Weights of a small transformer language model: a variant of SOAP for these matrices.
Each number is 50 + 10 x the weight over its row's rms, rounded and kept within 0 to 99. Layers, rows and columns count from 0. The size before them is the row's rms in percent of the matrix's.

# layer 4 MLP up, 512x64, rms 0.289, rows 214-322, columns 0-63
106:53 36 52 51 31 33 56 59 62 53 40 60 60 46 59 42 43 37 29 58 60 43 37 49 48 43 52 53 52 48 46 48 72 47 37 48 33 48 70 50 49 44 32 48 54 72 46 40 59 38 43 41 48 54 43 59 48 61 72 56 55 57 59 59
098:57 43 59 56 50 48 52 48 35 59 51 60 55 25 49 37 31 27 69 59 45 49 53 58 44 32 59 43 64 63 60 45 44 58 22 60 37 48 49 49 47 54 42 41 58 42 42 55 52 37 52 42 42 51 44 59 33 55 48 55 57 45 63 48
114:70 38 28 55 52 43 47 45 42 48 38 47 47 41 56 47 47 77 57 49 49 54 50 43 32 46 62 58 55 62 50 57 53 53 49 51 49 54 56 46 48 61 35 56 55 67 66 34 49 50 56 52 61 66 35 39 45 56 26 29 55 44 51 58
097:49 64 63 42 67 60 41 49 47 38 51 44 52 43 67 53 40 44 35 66 45 27 37 53 47 42 58 41 44 45 48 36 63 52 47 44 34 61 72 43 51 63 44 40 62 43 59 57 55 43 49 36 50 63 33 38 53 60 51 45 42 36 59 45
104:41 44 52 57 39 57 52 45 64 55 40 59 51 44 50 39 42 59 34 51 51 40 51 59 48 63 38 39 54 53 53 62 50 65 59 42 47 36 71 53 53 51 36 60 78 60 70 55 35 51 34 55 60 41 54 47 61 32 44 45 60 43 34 47
101:38 53 60 50 27 59 22 55 59 34 49 51 45 43 47 49 67 57 40 54 29 59 50 43 41 67 54 49 49 49 53 56 68 61 45 43 48 46 50 60 38 35 45 45 48 36 34 55 54 48 39 58 45 64 47 55 43 47 48 46 65 69 46 37
100:49 47 48 70 47 50 49 31 44 63 50 56 55 38 49 58 39 52 52 29 49 64 57 61 52 41 58 28 39 68 55 53 41 54 50 50 60 46 46 33 39 56 49 53 45 41 48 54 41 34 50 51 59 20 56 30 36 56 49 58 58 45 55 60
082:58 59 66 42 36 48 61 43 46 57 57 50 66 37 45 54 54 45 41 47 69 48 45 60 43 56 65 56 54 61 47 33 42 54 46 38 60 57 48 53 43 51 44 55 60 47 68 46 55 49 65 48 39 43 66 37 54 38 39 78 63 68 38 56
113:56 48 50 69 56 37 35 51 69 58 59 51 41 66 55 48 58 51 44 52 44 42 46 63 70 45 57 38 67 33 39 68 45 57 54 44 53 56 41 47 51 50 43 46 35 61 62 53 40 55 59 43 45 56 36 53 28 71 59 47 55 50 61 37
107:62 54 55 60 50 56 53 48 67 49 60 58 71 48 54 60 39 57 45 47 61 39 62 56 43 54 37 33 53 52 42 59 68 52 36 40 29 51 49 46 55 56 53 58 58 49 41 42 53 58 52 48 57 39 44 41 58 74 71 40 45 52 25 42
082:63 48 44 64 36 41 60 51 46 56 46 55 57 60 33 49 58 69 42 67 48 41 45 54 36 64 38 61 66 42 47 48 42 40 43 64 49 48 55 62 68 39 66 49 55 58 33 54 69 32 44 58 43 55 49 50 42 51 65 42 48 60 58 46
106:44 50 36 44 49 45 61 44 46 57 54 54 71 52 50 44 42 45 50 44 64 55 36 51 73 49 44 57 33 56 39 36 65 42 48 55 55 42 46 53 50 48 55 37 47 62 59 54 47 57 44 43 34 51 39 55 39 32 48 49 76 57 50 81
093:59 46 48 50 49 46 50 51 36 64 44 67 41 39 60 48 46 45 46 50 48 73 48 56 56 50 45 54 40 57 47 47 42 33 40 44 66 69 49 59 29 44 63 53 61 52 31 60 59 59 44 23 45 68 34 48 50 57 47 42 50 35 50 48
111:33 56 55 45 38 47 47 42 58 60 64 72 61 60 59 63 46 34 57 43 62 60 52 40 69 41 58 47 48 55 34 49 59 48 45 30 58 43 61 50 57 40 60 64 40 42 44 57 67 49 36 37 48 66 48 44 49 42 39 44 61 58 50 37
097:37 33 48 65 53 41 43 52 63 61 41 50 47 65 59 40 42 57 44 43 37 49 32 63 60 49 34 47 45 54 35 58 54 60 38 62 47 64 44 47 52 32 36 60 50 44 35 61 48 54 42 46 40 40 42 57 72 36 34 49 50 40 50 60
119:56 46 35 47 39 43 33 45 43 41 42 50 54 29 42 56 56 56 67 40 53 39 50 51 50 54 65 48 67 44 51 57 36 36 42 40 45 56 59 66 51 56 51 53 76 49 47 43 64 70 57 58 65 67 62 43 41 52 49 42 53 49 33 41
108:57 58 35 56 34 53 50 45 53 64 33 49 53 44 54 46 48 25 61 68 40 52 51 63 47 46 53 68 54 63 57 53 60 61 53 27 42 72 55 41 32 47 38 58 45 41 49 58 52 52 46 40 40 55 65 57 61 52 54 50 43 66 54 42
095:32 54 70 45 59 43 57 58 66 61 42 52 43 55 50 61 44 48 34 38 46 43 70 58 59 40 38 43 55 60 44 70 69 54 63 70 53 56 61 47 59 54 48 66 53 45 58 55 53 58 41 63 58 55 47 49 44 46 29 41 38 42 52 54
109:50 41 57 51 49 60 55 51 53 46 41 58 67 26 66 46 50 26 25 53 40 58 59 39 74 55 38 58 52 48 49 61 66 46 54 43 43 60 58 51 36 38 50 33 53 48 52 53 62 61 71 52 54 51 46 50 46 50 43 50 62 52 57 40
117:56 60 52 35 43 55 58 47 43 53 53 59 67 51 52 64 36 64 53 47 56 34 43 27 49 56 57 36 56 61 66 34 50 61 44 47 30 46 44 58 56 65 51 39 75 61 60 52 57 44 53 68 54 55 43 38 42 50 32 49 44 45 49 48
105:60 51 58 58 41 41 43 61 64 59 61 49 58 60 36 53 38 71 44 37 48 51 40 50 29 38 68 55 29 42 43 52 45 36 60 52 45 68 52 53 45 32 57 62 56 52 53 49 45 35 52 59 62 71 53 53 41 45 44 49 57 49 65 51
096:35 61 58 57 61 45 54 48 40 61 49 44 65 56 54 51 67 47 39 47 50 59 37 41 36 66 38 51 56 61 42 57 36 68 48 54 38 18 54 38 44 64 57 44 62 54 37 57 48 46 55 45 47 61 58 44 59 35 41 58 57 39 63 52
080:56 59 58 48 45 43 52 62 53 63 40 43 30 61 64 60 56 59 52 38 61 45 62 38 28 33 40 59 59 58 53 40 48 61 49 42 58 61 46 61 47 35 45 45 56 36 38 48 42 51 54 54 46 43 42 44 64 57 55 62 79 46 64 47
114:78 44 45 56 66 44 48 37 45 56 58 35 49 64 54 51 41 59 60 31 49 43 45 60 69 47 52 49 55 50 56 45 54 54 31 37 59 49 68 42 44 42 41 41 60 51 60 52 40 52 62 50 47 60 54 32 53 55 28 52 68 56 48 62
099:59 45 48 75 48 44 59 66 49 53 59 59 42 44 34 60 52 52 52 71 53 47 53 47 53 54 67 53 46 43 44 71 62 59 48 51 38 60 49 46 59 54 56 51 48 47 44 61 28 59 30 46 61 39 45 65 63 56 55 31 39 40 41 61
112:40 61 58 55 51 39 49 56 56 51 38 67 58 52 68 41 56 35 38 62 56 53 33 40 55 53 57 48 60 57 55 45 66 37 59 34 53 50 67 56 43 60 31 56 44 48 58 53 52 49 56 54 48 31 37 33 43 54 34 60 44 68 53 67
090:46 44 48 44 64 49 36 47 47 58 40 54 48 47 45 64 59 57 57 54 63 55 44 47 42 28 58 65 58 64 57 56 58 49 49 56 71 35 55 55 65 55 44 53 48 61 43 61 46 37 15 39 30 56 55 39 39 53 52 47 52 63 57 48
094:54 57 48 38 57 68 55 49 54 52 51 42 58 50 71 48 75 52 55 64 70 56 51 47 59 65 48 40 59 56 27 40 60 53 42 47 52 62 53 56 68 51 39 37 50 52 47 47 55 48 57 45 50 37 37 43 31 65 35 32 59 53 47 44
105:42 49 54 40 51 46 35 52 37 60 37 42 45 45 67 55 59 38 43 62 38 38 38 61 44 43 57 55 55 41 44 49 39 59 31 44 44 74 53 46 66 45 46 33 46 63 50 49 56 65 61 56 67 58 33 49 53 62 62 43 69 46 53 44
098:52 48 42 57 39 55 41 52 61 57 51 59 55 48 47 60 45 44 56 40 54 47 42 35 45 52 73 51 64 65 33 45 60 61 32 41 61 43 61 51 49 60 38 43 38 46 50 32 38 71 54 53 58 56 57 48 25 46 51 41 59 38 49 29
091:45 54 53 56 51 43 42 49 54 55 51 61 53 27 39 42 58 41 60 57 54 44 58 48 61 69 67 47 55 39 44 65 35 27 42 59 64 37 53 46 48 48 53 46 46 46 51 62 67 50 74 46 49 45 59 55 55 60 42 33 50 58 25 56
090:49 48 56 48 45 59 49 46 52 71 43 42 52 44 55 45 52 54 40 40 66 66 60 64 26 54 65 25 52 63 46 41 59 44 61 40 50 46 51 44 45 44 54 46 53 41 53 41 38 41 58 42 38 37 60 62 43 37 45 69 67 57 67 41
091:59 26 51 48 52 40 49 48 55 41 24 37 62 48 59 64 53 55 36 50 57 51 36 61 62 53 54 61 50 54 51 41 54 44 42 47 41 43 61 58 67 45 46 48 61 56 61 56 54 62 54 27 58 67 42 44 28 43 53 40 50 63 43 38
099:54 71 48 40 42 52 51 55 51 52 42 49 54 65 52 67 49 45 39 63 32 58 42 41 53 42 54 61 40 40 49 30 67 34 40 53 52 68 57 48 47 29 40 33 33 37 43 51 53 59 56 43 37 46 55 47 56 52 67 40 60 39 60 52
102:48 38 52 48 64 48 49 39 45 53 42 62 56 61 50 45 37 53 53 56 39 50 50 44 64 43 39 53 50 50 63 39 60 42 57 48 45 59 41 41 50 53 44 58 55 31 52 48 61 32 77 39 43 30 70 35 57 48 48 40 57 75 34 58
112:64 42 71 44 35 47 56 49 65 67 45 52 73 46 48 37 47 35 50 47 59 49 62 52 55 52 44 50 46 47 29 59 50 62 26 32 54 46 44 34 45 56 45 67 52 51 62 54 45 60 48 54 43 59 44 35 46 45 41 38 50 37 41 44
111:55 32 49 48 54 55 43 59 33 61 55 44 67 46 48 51 57 51 49 48 38 49 42 65 61 46 57 67 43 48 61 56 45 47 56 41 34 33 56 49 41 42 53 47 59 47 41 56 42 62 50 44 31 40 40 45 38 56 48 42 42 80 60 77
082:46 45 43 41 51 63 30 37 60 49 49 48 67 51 39 54 48 45 47 52 64 52 55 46 55 49 62 55 55 38 52 68 36 54 45 41 42 60 44 63 37 40 50 72 52 48 42 56 48 39 36 41 54 49 73 56 34 32 41 61 54 53 57 24
107:61 60 46 55 46 49 34 46 50 68 45 29 59 43 50 51 33 42 41 43 52 43 51 42 51 40 54 50 50 54 76 54 45 62 45 62 54 46 58 72 47 69 52 59 49 46 37 31 41 28 46 35 49 40 48 51 51 30 45 57 58 43 52 59
112:73 42 49 63 47 45 39 46 33 49 55 67 39 30 64 47 50 52 70 45 55 57 49 45 61 49 74 55 44 57 33 47 52 74 59 40 47 53 52 52 53 46 47 46 58 44 50 45 49 47 23 39 56 34 46 60 42 53 50 49 39 48 53 58
104:39 58 52 47 55 49 45 54 63 63 44 47 61 34 51 57 52 48 56 38 70 50 50 32 56 48 40 36 54 68 36 57 65 42 57 34 54 61 33 41 40 47 60 49 46 52 43 56 31 60 46 60 50 52 47 62 52 60 39 57 77 54 31 50
111:50 51 53 52 59 49 54 61 51 31 38 56 55 48 43 43 32 41 48 48 50 53 54 62 36 40 57 28 80 49 39 48 63 47 45 58 56 60 58 52 63 62 40 58 52 48 58 57 59 56 49 41 62 41 50 32 57 46 30 70 53 61 40 65
102:52 39 62 45 56 51 53 61 59 59 50 49 43 66 62 47 55 45 45 66 30 62 65 45 55 42 55 52 42 54 31 57 72 68 39 48 53 59 44 65 49 50 32 48 23 51 53 50 40 33 61 53 52 34 56 49 41 47 41 40 56 50 51 42
102:55 42 56 29 41 30 60 42 37 52 50 52 63 57 65 43 50 53 62 54 34 48 38 45 38 62 75 44 53 55 48 48 39 61 56 43 57 45 42 54 47 57 54 33 46 50 54 39 50 47 30 57 63 63 66 31 51 65 58 62 49 57 42 52
091:34 57 53 39 69 53 34 52 46 52 61 34 65 43 43 45 40 45 45 36 60 41 43 49 50 50 56 49 44 55 44 53 49 48 48 51 68 49 54 41 46 63 40 61 64 63 31 48 55 62 66 29 51 42 58 50 51 67 48 34 27 55 40 62
054:57 56 69 70 44 54 48 52 61 44 61 63 53 56 35 57 46 77 49 39 52 54 40 46 44 45 48 65 63 54 41 73 62 48 50 61 63 50 58 57 47 60 65 66 39 51 41 66 64 49 42 51 50 52 44 63 39 44 51 57 52 37 44 61
085:46 48 50 47 73 35 38 63 56 50 40 54 50 49 73 34 48 53 59 46 57 66 52 47 44 51 36 52 49 60 51 54 59 42 60 45 44 64 40 57 57 56 37 67 48 58 60 73 51 56 42 44 44 59 70 52 59 64 43 62 56 62 71 48
091:40 57 49 39 59 46 64 60 69 35 55 44 58 52 57 51 39 33 38 44 36 59 53 47 37 54 53 46 41 67 44 45 45 47 43 44 51 47 76 36 62 38 43 58 44 45 42 46 36 33 51 53 75 39 55 46 44 42 36 62 58 55 41 51
107:59 38 47 62 56 34 39 76 47 53 35 45 51 53 43 44 50 44 26 45 48 53 53 50 49 51 27 67 54 54 43 53 57 67 51 42 48 48 50 52 56 35 58 59 66 46 47 62 40 59 59 57 69 50 35 61 53 54 29 53 54 58 55 57
095:61 49 42 34 40 69 41 46 41 54 67 43 42 50 52 38 42 58 56 49 48 34 55 53 61 34 67 37 41 51 36 64 48 57 62 55 36 54 53 57 39 66 50 52 53 33 39 45 45 44 55 59 43 58 67 49 31 69 50 49 60 37 45 56
111:48 63 33 55 44 66 64 53 59 47 45 53 67 42 50 53 47 49 38 54 35 42 39 52 48 50 50 42 64 40 47 58 57 76 23 46 45 44 52 53 68 55 50 29 62 50 46 46 52 58 58 42 48 44 55 47 42 45 34 58 73 40 43 56
097:31 54 56 45 46 39 52 50 56 40 33 55 48 53 48 60 35 54 53 33 55 46 54 54 49 41 62 67 47 45 33 49 53 42 47 51 50 72 42 43 47 59 49 35 45 52 28 40 61 50 44 54 75 52 72 35 27 52 54 52 51 58 54 47
086:48 56 53 28 55 34 47 54 52 63 38 69 39 42 40 42 50 51 58 37 49 32 61 38 56 69 56 42 36 56 47 47 50 44 66 62 70 54 38 55 31 58 47 49 58 45 50 49 57 39 39 45 44 47 53 59 28 47 49 31 41 46 57 54
081:48 47 45 39 32 46 59 53 69 57 43 49 44 44 40 48 60 35 45 51 35 47 45 47 31 61 41 51 61 53 50 47 53 65 44 51 73 49 49 48 40 56 33 55 39 39 45 50 37 70 62 37 54 43 71 36 50 59 60 35 39 65 48 57
092:65 37 55 54 27 52 43 55 52 52 48 61 50 62 64 62 51 60 43 31 38 59 53 54 43 49 45 47 53 39 51 70 53 58 41 41 47 67 51 59 66 30 34 45 47 67 51 41 45 37 41 69 50 59 51 36 55 49 61 34 51 48 41 42
104:48 46 59 49 37 52 54 55 39 49 28 58 68 44 56 48 52 34 43 52 50 39 65 38 56 37 57 45 51 51 40 50 53 32 31 49 49 61 59 58 73 49 45 31 54 42 43 57 46 51 56 36 41 50 51 50 75 41 30 46 51 57 61 61
115:56 45 51 47 51 42 26 49 51 54 58 50 51 61 64 43 65 53 56 40 46 38 41 43 45 50 65 46 31 55 41 34 55 65 42 27 40 55 40 62 44 44 54 72 58 56 54 54 43 66 57 29 35 50 52 54 51 37 41 44 51 49 52 67
103:63 54 58 22 56 52 57 56 59 66 33 43 62 60 53 55 60 43 50 37 54 39 59 48 35 60 37 63 38 60 42 49 45 68 60 49 47 38 46 43 43 40 52 49 60 50 48 50 46 56 35 34 47 43 67 36 52 56 44 57 61 48 31 65
100:55 52 48 44 43 53 39 42 52 50 45 44 41 58 63 63 31 43 62 28 51 37 36 57 69 50 44 59 46 38 54 57 37 57 62 39 59 67 58 56 49 44 50 61 54 70 34 40 31 32 58 51 49 51 36 52 55 46 55 63 55 43 57 66
089:64 43 53 51 55 22 61 55 52 60 32 38 49 55 54 33 60 55 56 47 38 56 40 46 34 59 56 36 52 59 58 59 52 51 42 43 58 52 63 53 38 59 38 67 58 46 48 51 42 38 53 49 46 46 45 30 63 47 36 48 34 56 28 45
109:58 36 44 53 39 60 48 46 26 46 67 30 46 34 37 57 44 54 54 58 53 47 61 48 42 61 46 64 50 48 59 60 53 56 54 62 23 50 48 51 55 52 45 39 53 50 36 39 44 47 63 64 36 33 42 64 55 67 42 46 43 60 54 48
093:51 62 53 31 63 29 48 51 34 51 30 58 64 46 62 47 35 65 44 40 43 40 56 58 56 51 61 51 28 60 60 50 53 53 44 37 57 39 51 44 69 57 53 64 60 50 40 39 42 63 38 53 61 54 36 59 52 52 42 54 63 47 51 45
090:48 42 49 60 68 42 40 42 44 52 44 51 64 48 58 58 43 40 53 49 55 59 50 73 39 53 53 66 60 65 60 52 52 55 47 61 44 54 42 65 32 69 57 37 52 50 56 44 38 62 32 51 50 61 64 54 28 42 49 44 46 69 60 37
088:37 24 41 44 40 62 54 48 66 56 45 69 55 60 60 63 36 57 44 36 52 48 42 45 55 62 41 69 48 60 50 56 40 52 61 46 27 47 40 55 40 48 57 43 55 63 35 52 49 54 39 51 51 63 57 70 41 53 46 49 60 55 34 54
102:45 41 53 55 47 47 45 53 46 43 53 30 64 41 47 44 44 65 61 48 54 55 40 57 71 30 67 22 66 50 37 55 39 52 54 56 58 52 63 39 49 62 28 64 74 47 54 47 53 47 51 44 58 46 51 52 56 53 55 36 54 52 43 54
109:56 46 46 75 50 44 43 51 60 56 31 49 53 50 57 26 57 46 56 58 36 48 48 58 52 41 32 46 50 46 35 49 70 56 42 45 38 67 58 50 66 56 52 49 59 28 54 50 64 54 65 46 41 33 42 53 51 45 35 58 45 36 49 57
114:68 37 40 54 67 42 30 49 35 52 61 48 52 49 39 40 42 55 52 41 56 43 31 58 54 48 51 53 55 40 53 67 44 48 30 69 40 49 58 52 47 43 30 61 68 52 40 41 63 49 64 45 42 53 36 47 41 53 65 39 60 48 43 54
110:47 51 33 53 40 48 34 44 54 40 51 47 56 45 59 53 50 54 44 43 54 46 52 40 51 27 63 52 67 53 50 52 35 46 34 47 47 45 70 63 65 38 44 67 67 52 32 52 62 41 51 61 57 52 27 40 50 49 63 46 65 62 55 61
103:59 51 58 45 61 63 61 44 36 60 42 45 52 43 41 49 51 46 40 60 47 47 44 54 60 59 50 23 46 64 55 41 64 41 48 64 45 60 47 51 53 51 58 35 50 71 37 67 36 72 38 41 61 49 38 55 59 67 33 57 46 59 46 46
104:40 42 61 58 53 42 51 55 33 55 71 57 54 52 56 72 26 44 38 41 51 51 61 62 58 40 59 46 54 54 50 66 48 41 57 46 33 49 45 42 65 63 46 48 37 60 48 40 57 47 56 56 45 44 55 46 68 32 41 59 65 50 66 58
105:54 56 61 51 59 62 44 50 43 72 59 54 55 49 48 52 38 25 63 22 50 58 55 44 40 41 44 59 57 58 44 38 60 67 64 61 39 51 66 44 57 41 40 51 50 63 39 41 37 50 50 46 54 45 38 39 48 66 61 51 50 55 60 41
102:63 53 68 60 55 47 50 32 36 47 44 47 38 50 57 58 46 58 46 42 42 44 67 45 56 45 36 55 64 61 52 70 36 63 57 21 43 65 40 41 37 55 62 49 42 57 47 71 59 50 59 53 38 57 47 45 47 43 55 54 48 64 48 45
102:45 49 44 52 42 50 26 48 49 67 52 67 45 39 45 40 33 68 58 35 31 69 56 54 53 45 52 54 46 54 41 49 51 56 31 48 45 50 59 49 42 38 52 57 49 49 27 59 51 61 38 46 52 66 50 73 58 43 64 49 59 55 50 40
113:55 48 45 56 46 45 47 67 57 41 45 43 64 47 59 59 34 33 50 48 43 49 54 72 36 36 28 60 53 63 51 42 39 64 66 35 44 55 42 62 52 57 48 56 60 48 65 59 33 51 54 44 43 31 43 42 42 53 47 52 48 68 57 66
085:43 25 42 37 49 49 52 61 43 44 58 54 70 44 41 43 63 55 45 54 53 44 45 52 66 44 31 57 63 48 33 50 54 54 54 52 55 44 57 41 52 42 35 44 51 54 54 47 69 59 33 49 44 43 45 54 34 41 62 25 54 63 68 58
092:30 51 57 67 36 52 50 37 43 71 38 60 55 72 53 50 62 55 41 45 45 62 32 38 57 55 36 51 45 58 45 56 58 55 54 38 66 45 57 44 64 44 37 38 58 44 36 40 57 53 61 35 37 34 50 47 46 52 54 45 59 40 44 50
102:27 61 45 57 41 43 51 43 72 57 58 58 72 50 53 60 58 43 31 41 53 57 46 27 62 57 48 62 52 41 35 43 60 63 47 52 39 49 45 39 50 40 38 52 38 55 52 32 41 50 43 55 66 49 60 51 53 50 38 39 49 37 60 42
121:63 45 35 57 51 41 38 62 47 38 30 51 44 49 57 42 36 50 54 59 35 44 55 61 46 46 38 53 58 56 63 46 53 50 58 52 25 50 58 73 59 48 40 49 52 43 62 54 39 30 47 55 54 42 57 25 44 54 36 56 56 68 52 54
102:60 57 38 53 43 51 34 48 47 61 45 60 50 53 45 41 49 47 57 50 63 49 46 47 67 45 16 61 55 54 41 46 61 63 48 58 55 42 47 41 38 36 42 43 50 37 42 63 70 47 64 43 35 39 42 50 60 45 43 44 57 70 65 60
112:58 40 57 43 56 63 57 51 64 50 60 39 52 46 52 42 59 70 64 53 66 25 58 47 55 63 57 42 57 51 37 46 58 40 46 43 43 52 42 55 43 48 66 38 49 54 29 44 58 49 41 31 34 49 62 49 38 47 36 51 47 58 69 61
107:40 47 55 39 46 47 49 53 53 69 48 56 47 52 49 49 36 35 57 58 46 69 56 43 72 42 40 36 45 45 42 70 62 47 69 65 60 64 42 52 46 49 62 56 49 40 47 43 48 37 54 51 57 52 47 79 47 36 43 46 59 35 64 55
091:65 63 41 40 53 51 76 43 48 62 57 43 66 52 38 52 40 34 53 39 56 60 57 49 31 50 60 49 54 50 46 30 55 45 39 47 62 41 39 52 55 60 47 42 58 36 52 60 44 44 63 55 43 52 59 46 61 37 54 43 59 44 25 64
105:40 37 60 41 37 47 66 57 46 35 42 58 46 55 55 40 61 47 44 67 49 58 48 62 63 67 41 58 55 30 41 48 50 55 69 42 46 49 47 33 52 54 61 38 67 42 57 46 54 53 37 63 43 52 23 43 58 37 52 42 56 59 49 42
085:46 57 66 43 61 34 44 45 38 28 56 41 45 47 42 62 45 57 40 55 52 32 65 56 41 43 55 49 45 49 65 46 38 49 62 48 46 45 64 46 53 48 72 64 49 48 49 56 56 41 39 43 39 28 40 47 29 44 49 50 59 54 31 38
085:60 58 39 42 51 55 45 43 63 46 36 42 46 58 46 58 65 46 59 55 50 66 66 55 52 64 28 62 36 53 33 64 30 51 53 47 42 48 27 35 50 47 47 64 55 43 39 60 68 42 53 64 57 41 57 58 52 48 54 38 52 63 47 49
093:34 45 47 45 58 53 30 34 54 48 63 43 56 55 51 41 65 49 40 62 57 54 76 51 51 43 38 42 61 64 31 44 57 40 43 46 50 48 57 56 49 58 52 46 35 52 53 61 63 60 26 41 46 49 64 49 38 50 42 38 62 59 35 41
103:53 64 67 47 65 45 61 45 55 51 48 39 52 68 48 62 53 59 56 56 51 34 51 42 62 45 44 49 38 60 34 75 58 57 60 65 40 48 54 39 61 49 40 38 52 49 39 60 60 53 46 40 27 37 51 74 44 53 57 47 48 48 57 60
088:50 40 59 37 51 47 42 38 52 42 58 43 72 45 46 55 36 64 59 62 40 45 65 58 52 62 46 49 48 38 52 53 58 40 51 52 54 53 42 49 50 65 75 45 53 51 46 31 53 36 74 51 59 57 56 61 70 39 39 51 42 34 47 65
091:48 40 30 38 52 46 38 53 54 52 63 58 57 51 35 47 52 29 55 41 42 43 62 47 54 65 52 44 49 51 30 38 51 55 46 59 45 51 53 37 50 50 44 42 74 54 75 56 55 46 33 53 44 51 56 63 62 45 40 44 44 47 35 73
118:60 39 59 45 59 48 57 52 51 48 42 58 49 61 65 57 53 58 58 45 49 48 37 43 56 61 50 67 61 37 42 50 44 60 45 43 48 28 59 52 49 42 74 33 65 67 48 62 56 46 43 60 28 61 45 51 32 38 30 43 49 51 45 54
112:43 44 52 53 54 48 42 46 48 54 68 62 50 64 58 55 59 62 61 54 64 71 53 42 52 48 44 34 61 64 34 59 53 50 62 45 51 52 61 44 47 42 51 63 54 64 42 69 64 46 39 51 36 24 44 29 55 40 49 52 36 45 59 39
108:46 63 61 53 53 47 50 42 48 70 47 31 49 49 55 31 52 47 48 57 57 37 45 68 47 49 40 48 55 62 51 48 38 58 55 52 46 44 61 55 28 36 53 70 60 48 32 42 49 30 40 30 42 47 26 59 41 49 45 49 51 41 49 52
078:41 38 49 59 49 49 32 32 61 33 64 53 63 45 58 43 35 40 40 35 46 52 50 44 37 53 49 58 49 43 67 54 63 52 47 47 28 58 50 56 47 45 19 37 60 36 48 39 66 49 58 36 56 51 53 49 43 59 44 48 46 55 52 40
104:48 44 27 37 45 53 55 35 43 32 51 46 59 38 44 60 52 62 57 41 46 51 72 50 46 71 68 55 43 57 70 48 32 46 33 31 54 47 45 46 52 60 47 39 51 62 45 64 59 54 47 58 55 37 49 44 55 37 60 63 48 49 49 49
113:64 52 43 78 48 64 51 43 48 32 52 51 62 42 53 45 44 53 51 37 60 60 57 47 58 51 38 60 62 47 55 52 58 57 42 43 34 82 53 33 35 45 49 55 52 54 35 53 56 39 45 37 42 50 67 39 50 44 54 34 45 52 59 54
096:48 66 54 42 39 31 47 52 35 53 55 58 45 65 70 41 36 41 51 38 48 76 61 62 49 41 57 43 40 42 33 27 57 47 46 49 51 47 47 63 40 50 47 46 62 59 54 54 57 45 57 65 48 55 52 58 43 39 47 26 58 48 55 61
118:41 48 37 53 58 43 27 48 37 58 41 62 33 65 57 54 39 50 42 25 54 33 56 48 55 48 61 40 49 37 48 52 64 61 51 30 42 65 52 49 47 53 52 34 45 46 59 63 49 61 45 56 60 55 52 64 45 47 53 37 59 51 62 33
107:44 44 44 49 50 44 28 57 45 41 57 39 52 57 51 44 50 67 55 88 35 57 46 38 60 35 52 44 57 53 54 39 63 61 51 54 57 73 55 56 49 63 46 54 62 46 62 40 48 44 46 41 57 48 52 48 51 50 55 24 54 45 59 45
082:59 66 56 49 61 36 50 67 38 33 44 60 47 32 50 49 61 56 37 66 47 58 56 48 77 49 53 39 63 50 60 48 57 41 63 62 54 45 57 55 59 52 54 62 48 61 41 55 27 41 46 60 55 45 53 42 54 65 45 58 54 66 65 48
099:51 60 49 52 45 52 48 42 43 54 40 44 64 43 50 33 49 59 53 61 57 41 69 50 60 21 65 54 46 65 50 50 57 58 59 50 61 55 59 40 41 32 51 48 45 53 63 53 53 53 35 46 65 35 43 38 54 52 45 39 65 78 59 55
112:40 55 39 56 39 36 43 41 37 45 68 39 40 60 57 56 62 35 29 65 51 59 48 52 58 56 55 57 49 50 46 45 55 33 68 39 56 53 73 42 43 63 51 36 55 48 38 53 50 40 50 61 53 53 45 40 69 48 50 44 31 43 62 61
122:58 45 51 70 58 42 36 49 59 68 46 33 57 60 78 39 69 44 35 35 36 59 40 64 47 42 53 56 43 54 47 34 49 48 67 56 34 47 55 65 51 55 36 44 47 55 39 57 56 39 51 52 43 42 39 50 42 50 54 49 42 40 54 55
119:63 28 45 61 39 53 60 36 42 62 55 44 53 39 54 51 42 42 43 64 59 66 47 70 51 58 47 41 44 63 48 38 77 42 54 48 34 42 45 70 33 48 58 67 46 41 48 45 45 61 51 37 50 50 55 40 41 42 57 40 54 45 54 43
104:59 39 41 49 49 48 53 67 47 33 55 31 66 40 41 50 56 42 53 72 51 51 61 68 24 47 47 59 36 54 46 42 62 48 35 44 42 53 37 50 52 53 44 59 45 51 34 56 58 42 39 50 39 28 62 35 51 52 60 43 48 52 63 45
087:62 73 59 73 45 39 49 61 42 57 54 58 56 55 36 35 56 63 50 55 57 46 40 45 62 64 46 58 43 44 46 52 43 49 64 58 43 62 38 42 40 56 60 48 55 39 42 60 74 51 55 51 41 52 62 75 46 60 54 60 57 41 47 63
081:36 35 52 35 50 51 35 59 40 41 51 51 44 39 53 49 60 50 57 34 47 49 59 64 66 53 55 59 45 42 50 37 66 63 69 44 51 74 46 54 42 48 57 59 64 50 30 53 38 48 71 39 45 47 66 60 62 55 50 65 50 58 58 49
098:49 47 58 27 65 58 44 44 48 54 39 37 46 42 54 34 31 47 59 47 43 52 62 46 43 55 68 54 51 55 44 47 31 31 46 52 53 30 61 55 54 50 44 74 55 61 38 47 33 41 58 62 38 59 40 62 42 55 48 47 50 63 42 48
089:60 55 66 64 51 50 48 47 35 51 55 55 59 49 43 37 37 47 51 27 53 49 64 52 69 60 49 54 43 50 41 64 36 40 30 39 45 52 48 53 42 61 43 44 45 66 42 34 51 44 67 39 58 60 41 32 45 58 62 49 55 55 29 54
106:50 62 29 68 45 43 53 51 42 48 52 51 57 46 57 55 48 43 47 55 29 59 54 52 53 54 51 57 74 59 42 46 58 58 22 45 50 56 61 59 44 56 45 31 50 47 42 33 45 47 58 47 41 52 29 48 36 65 51 51 27 44 66 52